python train.py --d_model=192 --n_kv_head=1 --d_mlp=512 --norm="rmsnorm" --norm_place="pre" --optimizer="adam_atan2" --lr_mult_up=1.33 --beta1=0.9 --beta2=0.99 --lr_head=0.00568 --schedule="wsd" --decay_fraction=0.76 --batch_tokens=32768 --steps=5405
Each number is 500 + 50 x the weight over its row's rms, rounded and kept within 0 to 999. Layers, rows and columns count from 0. Numbers have three digits each. The size before them is the row's rms in percent of the matrix's.

# up: layer 4 MLP up, 512x192, rms 0.13, rows 179-189, columns 0-191
# down: layer 4 MLP down (transposed), 512x192, rms 0.0956, rows 179-189, columns 0-191
# gate: layer 4 MLP gate, 512x192, rms 0.131, rows 180-190, columns 0-191
up179 103:490543485596462532483528561498498444465506507441455507531451468566441605426494454508482370538420494492604527532570519457623374524624461524478459569510563540430518517444480531515473511540494484435520482422482577533529514516542492556498407553541529462512463463539517562513451498560432460499455430540454531514540487534581604547540551584546569544475474465521435504474531598530480534535450518461519476454511417470496468525643568485394575431502520475485558431434396476455454423476548469455529468418478436503463504516463427568504621506515546486489471540422507535474550499492459522503
down179 105:486475460506461498531500456459473560485539390491449461515513566408539472406418451546445522476431552453529540471469545479497501547471444506576452467528544481511553472489509455475481402442541448487467504479522504443446517549501408463629424466518527515538502412434452540525481483528484560528489433491531428595451427547421477520429556486466388477512489484410642500394581502531517566538466575520588554476450475505480541621496475483464484483542375590421492524506529505493607500495566472475543496473512579496451580362536490424478530496477429559512527471466509487568457429457492523440
gate180 094:390457444635560539476563455479498529585490552476494472485448466518469453484545451486474564548457507428479467437456428510502498492454484516425568452553473437534586573398538473590484616596502497478518535441473437509504503573445540538525501528522471566475565459522494476546527429462479524576598490488580447431551499460554551547473543443541595506430413475527531511468491428560472423455557472527459402521545477514526504572615483540437580405520506528500522557415503524463527480543569445549510429418507530410497477557541538448549502404542516538476465478592472508485473574456421504437
up180 096:512494471448591479482533556519487434474507489421504503476539561504493525480521396481570429500498466425554520512468487493445586554536583465511538522512536491476521516582444491454551484483460425459480457510479428550451604416428395427453477508470479501493511540506429565460553454460467498517468538560519487437614538470508498491447536477482466464419530356409550584407448637469510460474516520519366510413483441587400520503442574479473549539511436509532506465499460462466566572507523515522517482537613513526496448482425479566487485470524413440489665502493485487522480463517593469555
down180 097:537485589473468439484460556574678508377505513510562497434488508533574518482486473498608552439529438503378545492538532507524574457564552553490539480557476456493413490524433564431462485491514378466473494506499474523446506554574579491455472491450518444535522456463544534484535517451467509451468524501528528459585473458519580577468474660604410470525552512533524508554517535515490574489528383433538535480476550473474517457491535414451496501533473547474499546520445481583474595556518508481488575462443533475495505531440465488548489391489475587550464618575490480512490492550586541546
gate181 111:449467422543550553555526470377474443507445501523526559556456485403518458514436498404546457525451467451572506468452405459488485521561567528460465580539525462501463597444528539491542522608484493500493514419484472482565497487447431503527526556482500444542562593464561520478402469481631416511463514493555513533522447558511518449416556519481494508434485541556492512423488638533571390429504501567474381499510533566497559509565530566482511541471478505486449537493522401513526468548566464413428470429483442449419549529524426492529512460530589479470504523497454448547430489564547590563
up181 113:489555508482385504486569555474515565496468507449516474460511515460563497497549583558437444544570513485544507505542547507552474480611576553510515531493447560559456485435461445457407581545475521504538474546509431497501533563445591541563406370486520486558460500546500519444526496569505510485552445523516436480573595446450449451500442512442549543559551536503550499623544608379448432572469470488501506498499564568590402578519482450483453494480516538361503602547503537618557487524499468468541452428394489457459559510489494490503406488489539498539477444512475541475537439494488471555
down181 106:553558607495467600482506526431523501472469482469454519578536456527392483484494534510449551475519571500552579399470519485530497490484446502527473567641517488357505486513512380565389465549515532469406483398494494513419484508517508466436420477434501481538547459536438572532455437500480524526443512541519546440437564449486473408440449465503526421519548524523460562502434533393490547438553416540493451532442530594562524503486509540488474531523488458437467511482446449530483524604506465539424445338505567565534523517520417485483451468520521445543525494534525449556542465463553539574
gate182 107:471521476534472532506475401561524511501470480466598523490449487441608446548472538505463452479487529563674477509419437542353542449479513548472576472481399513501500599493547493536508505543596525588554561404513442479527557547496549523593462535544523471428513513493500447564476388454560604567575520559538507499478508572534459434478424483505539446543530501478500469459496484550518443496537536567486427444532519536596522571488504607508512540372559530451428559534510486537510516508565474522450411472555506383472478493466459527444493511527542416536485439517475507507499552450440486435
up182 111:498519506479442495566484573539471424453461453512597523577441444479559473516426516524581612510471460505545408539575476503485505453580539569405597492455404523478464551451522483425443518540590569532558517476562448591531481504443542530503426532562501421436497521508571487486561456495584515501507583556498489424462575517499511474488480476490498483425489483518495519509533529612535535474525449532412459495489478559557442539366469593476508517475513454453511549464486462558531511483570498470534471484448431450459409518540454504327392476553548363430478559531501516550524504530474516471
down182 104:499534472506494383491530596455470506496483561561485445458540500492487481441571507499512574580391494502370436506530462543552475534484468432528455480558500493437536498545428496440474547460493567572537459582420509483487464502554572545476472496496545504432438543484476548472553499559371436453470565529433413413555555460453450570573552516486486453438456476451462518541593509480548545592487449458474502600418436564476429445435488532508411558494494445518486475559489600512547506535541549456539575632457523572482417525514510534520514527416451449424521536504504442582495452561439461544
gate183 103:447476462542524540440591486448365544417483410409487505376459520337595508441487426534414476422545447479544439533496472568477463467481500514449476466555461543465531509498566407546537557504484489484530536508493417545452535530465557494582467511465450476508637510524433504536539410558483467577403550573438380549541477433525488479470513545500508482526426503444459513460522454473599523462538499523515477538491590546548479528535482446492497433479504555463545584526492516410484522514554476546511554502531532398480449498418486562545532467441405536469466482500480503515413463428486518436
up183 105:505444492422507428504585394491435453490510500459489461516628458435496487522468487515523464543482503491478566473562470503528608518514561514514555498532502487437572485547424516455442542487505441573539451466575480519421498471465499558418667491444454444482533527492509435487585473510547523456501521473419411513481526447527563434443526565466609483491477506568491485445542497554590565380532429464479551472517545532473520580579552382494523520505587437530571524481524397401501502426520469526452529415442553529469524546477452526443503503466445461441523459411425420561446531483538492424
down183 104:550437543459552523446565489522547449444515442485541560452530537600511582492584444445475453497521483525476493551598488596560523527435570530534580544412478559498551572460550492469510542488539508555554527457446568562476454565456502506472530503614398557491465481548473494455506484466461456442609520463597516444506527464432454430494459497402477473571428502509508482442432469550504476449496452489417549515386496385474489550547496509476545490544478521505506521524422472509467580466542478503579542377444464566522566529529540534477520462397648419564485519523538490590464480537502407474
gate184 100:459469481573603555557568476506540509562455504449448495558487507415497471531424561493565498544460472473485560440542512514422520482499437445464453377579515576456548531524550524638553557602467378487396500531513400427501471592419559489583396521471496438496531505481492488428491533438656492558417537538488465601532522601548528500526482451464546513534496413511495543501512561542513419501450494458485473498594481510565473544459531488500538467480567421515545561513524445522582466518545482466452472514543457428507551538577495435442516518550445458475581524478484468515522542465558523506
up184 094:355427491495453485516583396541410384454593541468444466566568513411440497484533523555556570482417382556526469508504499491509428453390477522542475482604505426476471540432500420435477518510449459472432496530521515522473466585467531457511485498439526470489620581479596537477561437542475539398493539467533499465474579433496493449459497433464588566429530497567573474453541487484514504501568477509400551538497489575459507404508458506500545528409533489439533503462549610555522521522500490520539455444471463476466433503419437485430464497461489560439562465494499539461512519525515549514
down184 096:540535477466471497492467559570565512470510608458484529449534510503578458455583433593543585486489570491431576554533491624499535479577501535421502437480516494482544545432552416574475485654552561422516510447488450467477549525449492480589471526449571487497568454489500478475536525442610473590494493485522503442474461487476436435522447481564473482552361461497415399556471505478539475484527482563490460549506519468502495566435444506513413462474486564500447517505474546484498457490583558448427535489454542501453440477525570454521379569514557389546458498466522496595534434525508397501
gate185 097:477518471550528521610467437526508491445520485496491463587546444498487536516527518488428533575457462415458464390514561485499523595458503432519552432459485469543449471553499565542548401514583549508476478612542487507508462380521497453436504443440530467475541513533433497502524418455401469521559566478523468498539552444617539594518441490542513529604583576540504530472495479545480558404590459477507445476569420554505535457525435544516416512483482410496505522501551359518549465568483430555495574467563581464478524538511470439544521395530477507459558487546536596510422514542504531563
up185 091:559474486445498485524441442500455499565505491589513488454456528430454532485564486426502597453591466531515598557584512547466583515560450423529430541524494502436560574449562481499498454502490413465537459488441470519515485504505623398560471444508528474524562451523576582531562532459488472480423466474409519440425498522475469475513492581479445481518517453543543472546458549464518515485542472609469496538517456401502510439499505389587541456477557531475489537434418555471553598589509566452426439623519516479524474508536494534532460595539508357501496558552512539400542483562545549541
down185 093:477635513524463441481525470591493494459558572477418526478570513483425546507537458607627451535509532458506482390482478500431501582475444537458598441488524496470545542532491505596493484473542517533503474517529459510529456466540415568529458474558543559514463514544386431438518447496407515538562532464527518457477567410562451474533468444519459549445472524505577586468540454505529560557485550420517531528393358603486453486480434554466504603581506479572522464532547442454498546552543504416437487508566485526437503543488456568492491427578484537436508470471415577493526562484491486488
gate186 116:511484478558493567552499445474490418535403552489484462550386522470487479499463329493447585474472531461547430534470594386486519537483541491599534580522530487483530554480561573456513497600475493466523497517616536430500488484461563513508400522424510446483531523500440528484451445487510544459539530507527458438513478449559509507343532484457558531525485447572512499511509477543507546412556583482476469458582440508538490530493457494490480535372531445528442509473510470467496470529679455508510506386510544456436458529513447452496409486558574446478428487570501517449438539464441525477
up186 115:463487491530479514593542520508416566532561429536532515511544446359516553556494507508490425434443501627570442548529523440548498485466400397460465457585522410496413433550432452492485554510508464466530503501430479473466558479460614541508536465478478596458484399574478541475503539488569461538498506588465499449449520496387519522589510505509524517501471474462505544528488449483509392559440519553450479567480522457472513502482414538530444484523529475348479485488566494457552436470505557486466479503524336516494483501443544487547615402470463599529520564491477571550481482497508470493
down186 115:446537543547517506474516480458491471483476526442481512578499419485501578531460454440551419488472476554510499581550497482565451577552485495497495564487560450499431487559565434464421500518483453514535462427580513516487394474452557429419551464458487492543509486568528617513541550490487446442423438441556455412517536512445466460484470630568488576554549543593434528520460543455568426421561504543466438569465432450553472462536460471517462565462548477485479456531526447491501461434471368450513562469566467515509500477488573476400510500536626574544543478478589528441495464530655492533
gate187 080:324579453618474498546463481610517556536509455389483573559553570512577421522558502558542523457366456521474560499432491487501426403545536529456628435511405497530395490430521483538520561489515503513564403504566446539483486574516513474514435443538466506384485516497421503564460475586502526518530459515508488463516462458466451531576534548449509448499523530504548521481562531492507460472549551572506537473442529575540551510517527494494472516587508498468586492470491529429499522490481424402506434512467516410457473442520409563458494544534469503418420530540454539551513505458451488508
up187 088:459467472535503497403614485395515458517529586553523455472446404496514480477495502546487500498506446535470387418514544563520503520464497517447508447504529506515613449454513510523478566637443430578517487529483416492517499569467516503574444449537388467521546545494507454510505530420511485464488508525556493483541528532492553466482492445429538465609435493515538545524472468553502493481562522498472467427497392572427466599543492442487555480443464447585382492478500522536583509485555476481498557400496507569473499521484574527436542456484520571418535342574572468409484629536525540507
down187 091:418470387557558466517471542609450574496469450417455525498446542473491546565526451581452524500527459546494565492576507547437505549512554414498469444500469531481486562392526482565514462453506475516485457469506475556458442506525453499615496577558466509499510516503499520447333508410573506469544417428576478494447461453550502539498522596521540470453456593547562518560553538512491516509452488520385527474490476525501454488461572596528491490391504531456598620530530450504518517561428558484498457528533428435478489489430547423492430403495431506514480540457496444450538531405409514462
gate188 095:468514418599625645526495467477506588535488441506467529521552542494499528483423499440491472501552468484560547498441574528464586551445498422424503336489494602550636510458575490641524556502473474547534466428451468480551475519537475484607419559434474563566504495431398477419441409445546520586537507511568529506579505640497461545438564531517510487469438498527480545472509514529510562491523578560552474469503558482517482542562441436503491534534468422500472499538514442532560479529565474487532500500531560510485535484567444537513500458504503485565526432485501485455511564490515516481
up188 089:520497539427453477455488425500506498472480449493492493512488459465483543506553445511415435547444459569525499428502610537508510412552468467513369493533530492437500589451420503527448472456532484454469520512527397609495503447556474509537498433484508447424495504468499509623616540468504416501426505496463375494510554435490563420471565546463441485518562396588485502482549516469526489466538528488494481596565546593572544412417480553435615433453566498492519640416500484483491536479436477534466501467463456473521462409496497604487433474497482528438550583459498487420503489500557503512
down188 090:457448455545553529507436491468518490492406502495496568453464367469463579509520447404492528497497547476505516437529420426451470532509450557379545458494431558428499469497452511551560492486428549520441505515558511358492501487443482503544505445418482463525497467488487429533457466517460558588514515497558539507442454571570480578513508535561538519448505584515582444500460626552449461452395507505464431558504478577380553463538541500557482513619420542447540434450528465620535498527469572479516491415620434464539494491521561577495508471537496418460424507523517542483450491518478556501
gate189 102:400566506552584514468526470562459548428562517588472486464501478392568458500470588547495513486513468519500423574472500485429488529461520601475578471482452473462465557492599467527503485476492523569548582466486492557630514600490464381586426547523504445543554415478514471545404381577534542507488571499525564510471432483612493549423514446465547391502565511460514495489488410508537467435529492611504452505530459570408474469555509504541493549549464520467436529557490488491487505487439494530552438429506549439492462472489462480441452508496571494516563479547606555414433512529547497544
up189 099:597514457527422510474379457464538496510513391459473460504399545489526513503550446512458400469371576427477527494522507500489577420462436459367375547513608448412484471388507393509506520538459489499503526359544470480522526539495568534471518470530490475459524515449529550535591480458462481451422451494587439565581472459512478528486457474457465507371503471422536469493496510462503520505476544510428469544508534498496579485488552501558453475518496609442546482481492509477548522573539449455583537533493466489488503505584454594541466534456460560499453446544427544556531444535484422490
down189 098:453476537516536457498459506538447510498578557572497485463568485520462511537514544567526603503415512504477493453536462494479512538505534538456609455476566594445476504536466391554548503546486551516496406499421464584540479505478486606584441489529468498422550429481487572565590469553507538501448467596487521427467586347474462417511519458546433482469534447577535484578533448492580467486406528520478490484504536499465551482521439593499530569405473507512442540468431469587568501565402500473561471430500385478591555416502538515529502388455516475600451510502534458495516543517480454502
gate190 097:508422513548630561495508482415506453468455481488498476504455465477496498467484522423502532542452428438490517509353478484491530457527596457481542432543537545481483497416568546487569428545524594634504573499470407494574505495466435478481453522475524502500587547412508535481484458423595555630449555521502499562515468484599474441375528491517461530473449462534545554450462496482512419513462515523484391541528500598498546626517518560389522471435409475503510517512447402497577507488566478553459455428468491483437495510498496518456542469558496449540523541474550519563422518518471544421